Weights of a small transformer language model: vocabulary 2048.
Each number is 128 + 24 x the weight over its row's rms, rounded and kept within 0 to 255. Layers, rows and columns count from 0. Numbers have three digits each. The size before them is the row's rms in percent of the matrix's.

# layer 3 MLP down (transposed), 768x192, rms 0.0902, rows 47-96, columns 128-191
096:138122122126151118134144100157160114115113091130139119152086159087144136169122119163092139147118154107093109145140172147116135147110138112101136111149157161099135151095107120153084183134144105
106:102137105178146108093095128106094165137091102121112138158128133117121124127144139112128152116143121116110116134088136146169122186103135130143165153150131127102133122129133157127106113122126169
121:132123134105171114111146172184127176132152113135139131134149136121102091101140117101149156070119080188145080076111102143115160110140121115136095101135111137121157098145065124118112114127142123
020:136160129120109165127106170114147114159106157117117118158103088119088130105104109090152076122140151118107107136143156112131164152112130142099147118097104138116130125143141116069119119140101131
116:110104140087180123118122166152102166118135131151176150106162143118141137139132122110152134136124143117130139119116108121084089123084157114145142092139058106142143122127160148172076107185164074
122:142141149121185109093126091100170137112105107114109137165140113128126153152131122153097079124120125154110165132139100144102111113123092161118125145176160120103123127167155165108120141139140125
108:134144114133155089115140152130171105108144140147120146157112177126108135126089144125122121142108125142155149128153132129168112113061110074098093114111100080141146104125138138163093134170128146
097:135106119127161164137154110151129125146145138176123192149137155135154131081117084131094126104142128164167129099131119089146161107168137125123128131182132119136090123118111107140113115152136104
088:084132141132160157123127142130109101130118074089116142145126129103128131107104142145130117115143113140122135161110104122119117143087174149120112147172143134147127098088115101060135147142145149
122:097119116142114090108129104120132168145129155116099139114104129103161138134141154089114125184081137091132128136093114121170137108092127160132071112127101149119144164141121128130129116128135097
112:129109174128145137134146125140120178148115149121110131144128169121124124133155163105135149103144119110139172136109118183138132101116123110111138099113106157125115112119179032128085127113121138
120:130146152141137102140136157144136171116151166120109080154162134131135092128130104090120146133125107136064142097114136111092151177121149169148109121122128118108129161109138158103104162125106157
112:137141139135129124119105111129085101136112156140120129151142117099080144114139127110149144145093131084155118091141134127138138103109128104201083180136078079112125160158148138145136172160175127
105:080118108146135077086135126119129128130118115112143093144090139115137127120101125130117123136144129101148125140159155140120105129156118116095136115065051129157185132122119150151152112151136164
123:087160052188123146142086154138148139122123114094098119102112136109133127150082126110114093132089076137113174116110151087140128127106129169115099140131125118132135152105087134084132114120153132
121:156164109149166105086142088129121104104143130168140072155124127103154138163124087111108120145125150152100130125140147102138129138177091127127158100124130125159108126112139143098132119126122157
094:153158106129131101114147110142166110126117126121114147092115108143161140147132133128137110139132119178115094158149135140142144131115152116122060106110152092102092127084124172074142105177111147
088:111127113114147101119116101139110110150176098117142105116101099114115132139132102108134125110160117107148124100144145106150087170145184125126137110129163134142108108077137131072150124127110160
078:166108127162102103099132132141125138100134097128152156116140140114100117133107102128126122136103107133111139115164114170122165131083134078105126108095134105149157073097140121104111119120154099
119:148135099115123108086119120073125108128130131113173122153156133111127130100125111154125099158149124114116161180178118161089092103144104124118101134144111129127130143163115178098106151161124127
112:105199142136090146133136116116129136121104154171095118090138132152151104150156149132129105098146108110103128147160104104133148118114165126125100144141084122108128100111163128122106079108157153
093:157119109130146129138108155108115101153103109117121131099118132129144111132146094115114084118115138119172151122149151085113141148140146124121118129093119135122119134153085131119146127183166142
021:111160184118119152146114137144123127153102127134098145069102132099073149137108130118131137080125169161124130128107096168114109153143110151117177099099103132126153087171133152157159141103139112
086:148111113080128150151136138157121154125105163114138136140118108124149134115115091122129120138139121169113132137149120144147098099125140142163134128134112117160117138141104151130143153118116146
117:135111132145141171143113121152127116138131114091126106092161140151120124166117149108108081093148176148096125083132120132117131111152171101114158120156053135125165096098157086126139140127131101
110:135152151141152101119135156143098153150102157136120151147097173108144145113138064106087113133111135149180149127149136124140107124145134143149154092122104163132159123125079132140105135115129143
103:140090170151147149129105100140131130094127073136154166093122129102101097121132131170126119089154073068137123134141128095106165120137191133112166144116119151129141132143119140117108155182140109
098:146082119091162146146093140162129114120131067132145154152137129144115083079097111130101131133145162102123131091096134151107176091092144184100156158103134118162107100126139117117100154164167131
103:044123086125101099148119161089114157141134158145120169140117140146125137130097130123169105160186131120101158054103139097101139162168121086141152105127120110132086111156155128119145108113144148
103:130085139103134101147149168144136103113164164147144100154116140137145117139154128149110189107100090141100131118128078104114100104129128106140076141139101119141108119090153145121065120172124127
101:132126148132136141096150103109161096125113134133097097104074096091127156125145128174116169122106115118118125121125117143145171139114141151083119149108121165132153120124136124085141125114095113
147:146089145127177184175128065156144164120167117151110116124136167123103147136166086122156145116128155155145123115124102149136108133080119108131143118160090124127110135111108126113117150114144142
051:137131135105081131115101123105119161062115130131122104131103108068131130121128130107116087113116106133145099110144169130111148156102147116100092127093146125119184167103151094126113111126144135
116:126147103141154125137085154100151144138107118121121137100133176132127095137111106144110127123138130125115145115108127104140130127101129142180107099130189142153128116093108089119136122101172138
102:148134165112115144131141171133138150123089126148115115193142103120154134118113108143141140110134098149162109084139123103118125104124155145085140158107154121118132124076143121121151137115113160
116:174147119149113094108089107145176127121122123160104114132144127114124116167118111132134100187156161134149129118156090135170115121196133091157125174130108159111132117153079139144147159125174140
102:126147103126143111115142125137098143122128119094132100122134145161121113153178146087115140125135093129151142136088104112130169107087140137116166173134138118110110123131119122075125068127144163
114:115114148105077116136094132119092150084133138187141121116110128105160152101098117138156091141096155119140109101128157127139159109131157143142089129135138076080154125106147116175118140130119130
099:104117106135122126151134108107135156123135077137172111161094159131095123155077112151087117139127204139107129125108148139108136104095156136124106107132110119120171153137121184136117116140131145
092:124134133143145082122137112131151166166129121121090103128105093103156143151108109166114091151181112141119107137109139153114154129140122152133051113132121088117150138117105132096162164117128106
026:140153135145112110123114157173113116113165145159140129177140155146124139086134170157110158154120145077142104128138124176157078097106134103132119118091108072146116146109073159119095104123148150
123:111085133131143153140136143126154123147116130160098099131158106155161127153128109114170123094088121151110108075115164086125136137140141125126133142125164115108072126124114132097138108103138147
087:111134128124122146140164167155152122131110141120113071140142098132150141151128105135114123132118160128129102091112171134159126153139130088167021132142134136109126127139088155135108168154128120
100:148125130105103101119141154178140131119130114139169130106101118163130171113073074144112157144155136154150139119120161094099129139115138135150114162132139115086129119108109102132138149116138151
093:143150132109160156112156113114142114101166128127147135112173135106122094134137128106142095107152089150139130142138104152090138140110123142093114102173141112136126094143164142082118130155087158
108:088131129132132126135138122120102125104165145136129149157147118147081106130140187110156125125148114116141100159127124105103163089130098100103101104130122145112127145103172079126142197160127160
106:111116142127147143068165075134091133147150159133118147163103118096158148110129126149152112116168143122119127121109077166109116148158098113133198102145116145113127104116179105170122108139110116
110:165135158144130109135107103121101138142104123109136132153131133108112118118140101129154103126128082123127125151171140135117128121132118167141130112149095096125127139129092155126161109101167122
015:101121152137086148115130133139144106144132140135169118127137139144104112121107126148140135136097135067145131131165100141148164113145125135124124166109104098129124087154158143144103131160151118
113:147160138121116166109114092191098122136141144151133124109113141147106099074084119101127097161169113124137126115162100116145172110108143088078144137177109124113134138143135095156130142128137089
# layer 3 MLP up, 768x192, rms 0.098, rows 48-97, columns 128-191
102:086079105120131123148167141141097081151092123088164138132128083123123102121112176172141104130100103134101148141123135129133113119159121095144150107114120105145093121141147095111131140115164079
101:133122145149128131142162142108140155122146115176120104127134066146094156144099108101107121096126138153111182090120118108126130151102137079125163121079100162071143098126154116137128136142127107
033:114140079112143147135148117148149126140127132138149136100153115124151176136115105159141133155060099137126139136125107141142148133120143133150167086162107132141111138172128128151138140130152150
110:122163099111115118158138140109155095168124143148128127139102125113131128099126110129160155156134098102079163104128125102135111108146125111124217158119120135156108134124122145115159116143159117
109:131156149144148114124160096105147137126104149139112167120148095124128150103120154095163141132133112182104132144176056118129160128084135084112140134174123164130147111165144082134146097171152128
107:162165063104142180174156111132138102119128101118146085109131104130115097116151161085174139079111088139135118127094108122144133109180107158130131169135131102166129084151140123121157137119140088
104:122134100136141118097132129149153112129129112113152112124153154100129115134154157108177138119109151145140150140108119104154103101105111138176115121133137114157124121163125104129142122112160131
095:128084137118134134119143161093132154094126180176120126112123114140087142105111143097109148146094156123122152086118117133112114083116122118101125131115114171083118128120107103203117129132094098
114:142150130103132100114137125140103139122110133122166078146133160149116112130096132145107117123162112139140130129178080128186080099098104168145179144156132154155151099121142127111102100112147135
107:120105112090121091083149150087092087153089097131110157139119100135129113111089100148148075171144157136099139119165116137131103141172144111106148114123116145160133136119117119167194123119126140
121:104131140112100137138152163114121136123124113142130129074118107120156116133071142135170131079132124135138137157176138167153117132125175137187133138120123122154135141154127123109137125178135163
105:148122131136117160156104145122134169133158139136087118148108190106140155117080149106119183151136136154098154113149120124122098121111136124127136131131086144091142106112108160141162115136094125
107:124071115104151142097131078111098127144115145126118145132127121113115140126167159090120127105119126133131183129150124174141114166112146144140170110144129128131132083123135117152114123072125117
113:125126119145162159150103134092157108106128138163125151119133161150108156140115135135111171173115134108128127127104092097155142132117097177128169160134110112129139131104176139162136112116113159
111:098107104120096158142168150140090107151104142102123105156110107152108135105092154106096125114139091091128139159135151147104087152116088166157134121159097100113058122133113134123149085121167171
090:121107131107116136111159127138115149130147106138174144110130105161125147095119119137120147151119076083144117139124119142111132111086143148149116134126119112139101111135154126176150117100122101
096:105112093131135138123118141121096139134140103147141127131159141138142088130146133133120150124090134081133130174160090146092096109080143163136115136153135102161145170093125144121111101064137160
082:116115121125144114114155144104145076091103124137140102119143145107124097088079117130181099045162151138168100092166105074149147115141097142154142137144133122174149169143077093135113148153092117
110:135083096129113145185144177116094147169142126111148175161110126102127134092111135176132151139115142120138167108117133153083107135168098130135164134149127103135114121137093094123147135138129120
111:123083133118085146134122121149089092109126129142134156144109124165121141122147132113139173129141115115152139180144098122094105107120121125143167160141124130128115161126155104115079108148156147
101:101086132103088100162119140138102140131137146113105128161150127124098136110132138087139152086149113140109143109146108139125079133168172111134188144129081137120087146131142090126154110116073137
035:120105117164131138117154156090165158109145113098165139116155123133098134110137153119144140109143109137121162129170129153101098092111117107159158100144125131131114133144142114156131143136149127
094:166127159123162136195142143084113118121119126136114182063142113172119141137118142123095175140076144104126166106122091118141147114136146120078140138171101116121110111139162104127111074118178105
113:127103153103147174146166105082122130154124117104150084145119115130138108114112144123132104139122114121105127121133142137122132143102121132117154119106099107136121124128115116127110107109137127
105:135137114116080099129175145131121124135137114142110133136145109122095138144112154106114126118066091091120172101089110132127105072149156103139133095098156108129102138113148103143115105116139092
103:087168126088124130148143126130098109130150109138182101165153095157142104159138145080140152106134104120104113111155106146131124111136127138108133166101134091145086119126151157113140132089131136
099:105161176102113131137155159103096158151101088068164105170129159139148150152155161109137147149138082124150171139133101121147081107100111129106132130142120120127142089154110142120126085069140153
101:096149141123127126115134089101142143155146140122109148109142146122075153125108169144127075114132142128117130083115115147138134132111171138121146132080143116146133141133096115075113124093120103
112:178108128135139132116131145130136134155091144151129124135130083146161083140132149104148156115118116110124151109128102104120113118131058122129125103164115142130152126139153119173118068135106132
107:155102127134147185140119139091144120122107147120142118105160146133125152110107082125144145124135163080168098083109096098105145084174090168149142155132132126120133150155141123166125143139101138
123:108138130139121119134115105096132096144156117132108155103124126137138099111146148119151128092156122110159169134121141134137115121172126100154135127107095126112125149151140105106119178095141120
053:123104109145170131106134144105121143100134184107138084124154140090161162095118110119164125080137143142103143137149140103136127102126085125173153148127167155164125141130085136159139144173119141
107:146118137107133137094129120121114096119135101068115167139113107122120136116124171123152121132095138182167159106174093162130111143109131103162195128157146140089121117097119109151123097120080154
106:095083122100133105123106123117092138134124149125141133132173146142151127124167139190123087116125164147141139107138108121132159094107126094104124132142135108082116167126139101146144073090127160
108:160101142100110148162115145137108119197147104135110173167144112106082098104126145138111168129096145129125123150094107119080099143136104133124137105117084133167144108115113093169122134134094165
102:115094145109150176130130096033087137153106112160159169143127166134115138106120120145139123157160152108110124097143099128136117126167147098120128109125130112130109111137160174156137145131127106
113:131136119148125177120120145124114151154134106143155133112165107119126102118129152127183168132120131126118134120204086134103164125152103114172126088132089096135153126177140157145105115178169129
107:146139104119156130137160126125180093122105082106150111096161094141102080110150120093153111129110130132140116092108135136152188117137134093145124127159106132119105144169160118183131102108115111
101:096073109136126138137141118147145090113138118103141143085187136136120100139154124126156087138104119087167150130119127159142151120089151092165136159159132143098068144128174110148117107101117132
038:129118088107124138138127157119133115146169137138153143124128107163155144107131146129122127123139113107137109121129126141134150139133151127153156115106116181125107143156095139150141111138172127
113:132139104150144142155129134085151147128157150103137136126119136150137159120084113145151155119107090057093132162118124166134129127115130112169147143110120144091083120131125116138103145154149088
103:124134135122107144164119102116095107107190145175110140156176116108138113123123169108183122155110100112140149162141055162147119076132162135090133136129130120119140125144109105132114078155125129
097:121102138117089170135135118142148148135152105100142124127132161141083095093122118151066097142124135102101100112071125168092163107121122115139111140125089175127123132139138146133134132126133065
099:114163099144126167129128133120123111186159143152064108144101144138106135086136117149137100133151140132143163143108137124131135141154151149133134141149141176091097113186106137138097129199126129
108:096121115082113134128127111147053117153134069097140120109108104175157074116129137142125104143126130112111098155141110130123151093145178139109136116164144153144105152122153116110129124141138182
109:114152117146108129150187123114104155152122119137140107160130117134173130122134127174141117152149055096134118123162081105133131113176149093156148106129102122105133132167113099145145135125144146
104:126172110126139125144097140130155110125141136063106096131154140106158103125162139073142125119137091144116141095163155137171134099117116129129138122107109149154148172149080130162190127111121157
029:086091186103124121149130113125123149138099148119158125095141122129115131097079110094167104083144110125099122123149087140148130103160135122142145128128117091175136186153126112122132103122135136
107:076144122113125160098127105085107151122127076152132149157125148185124108135105102114118125111117117135152113116106097108150147113183132125157161151094150179110116155141136128143133161150115161
105:100135112120155146111110113117139096131138146125144096143124153119126158135168110125138086153130104123126162118189118118121138077124122126122123134098148176132104129105149180166063146121084134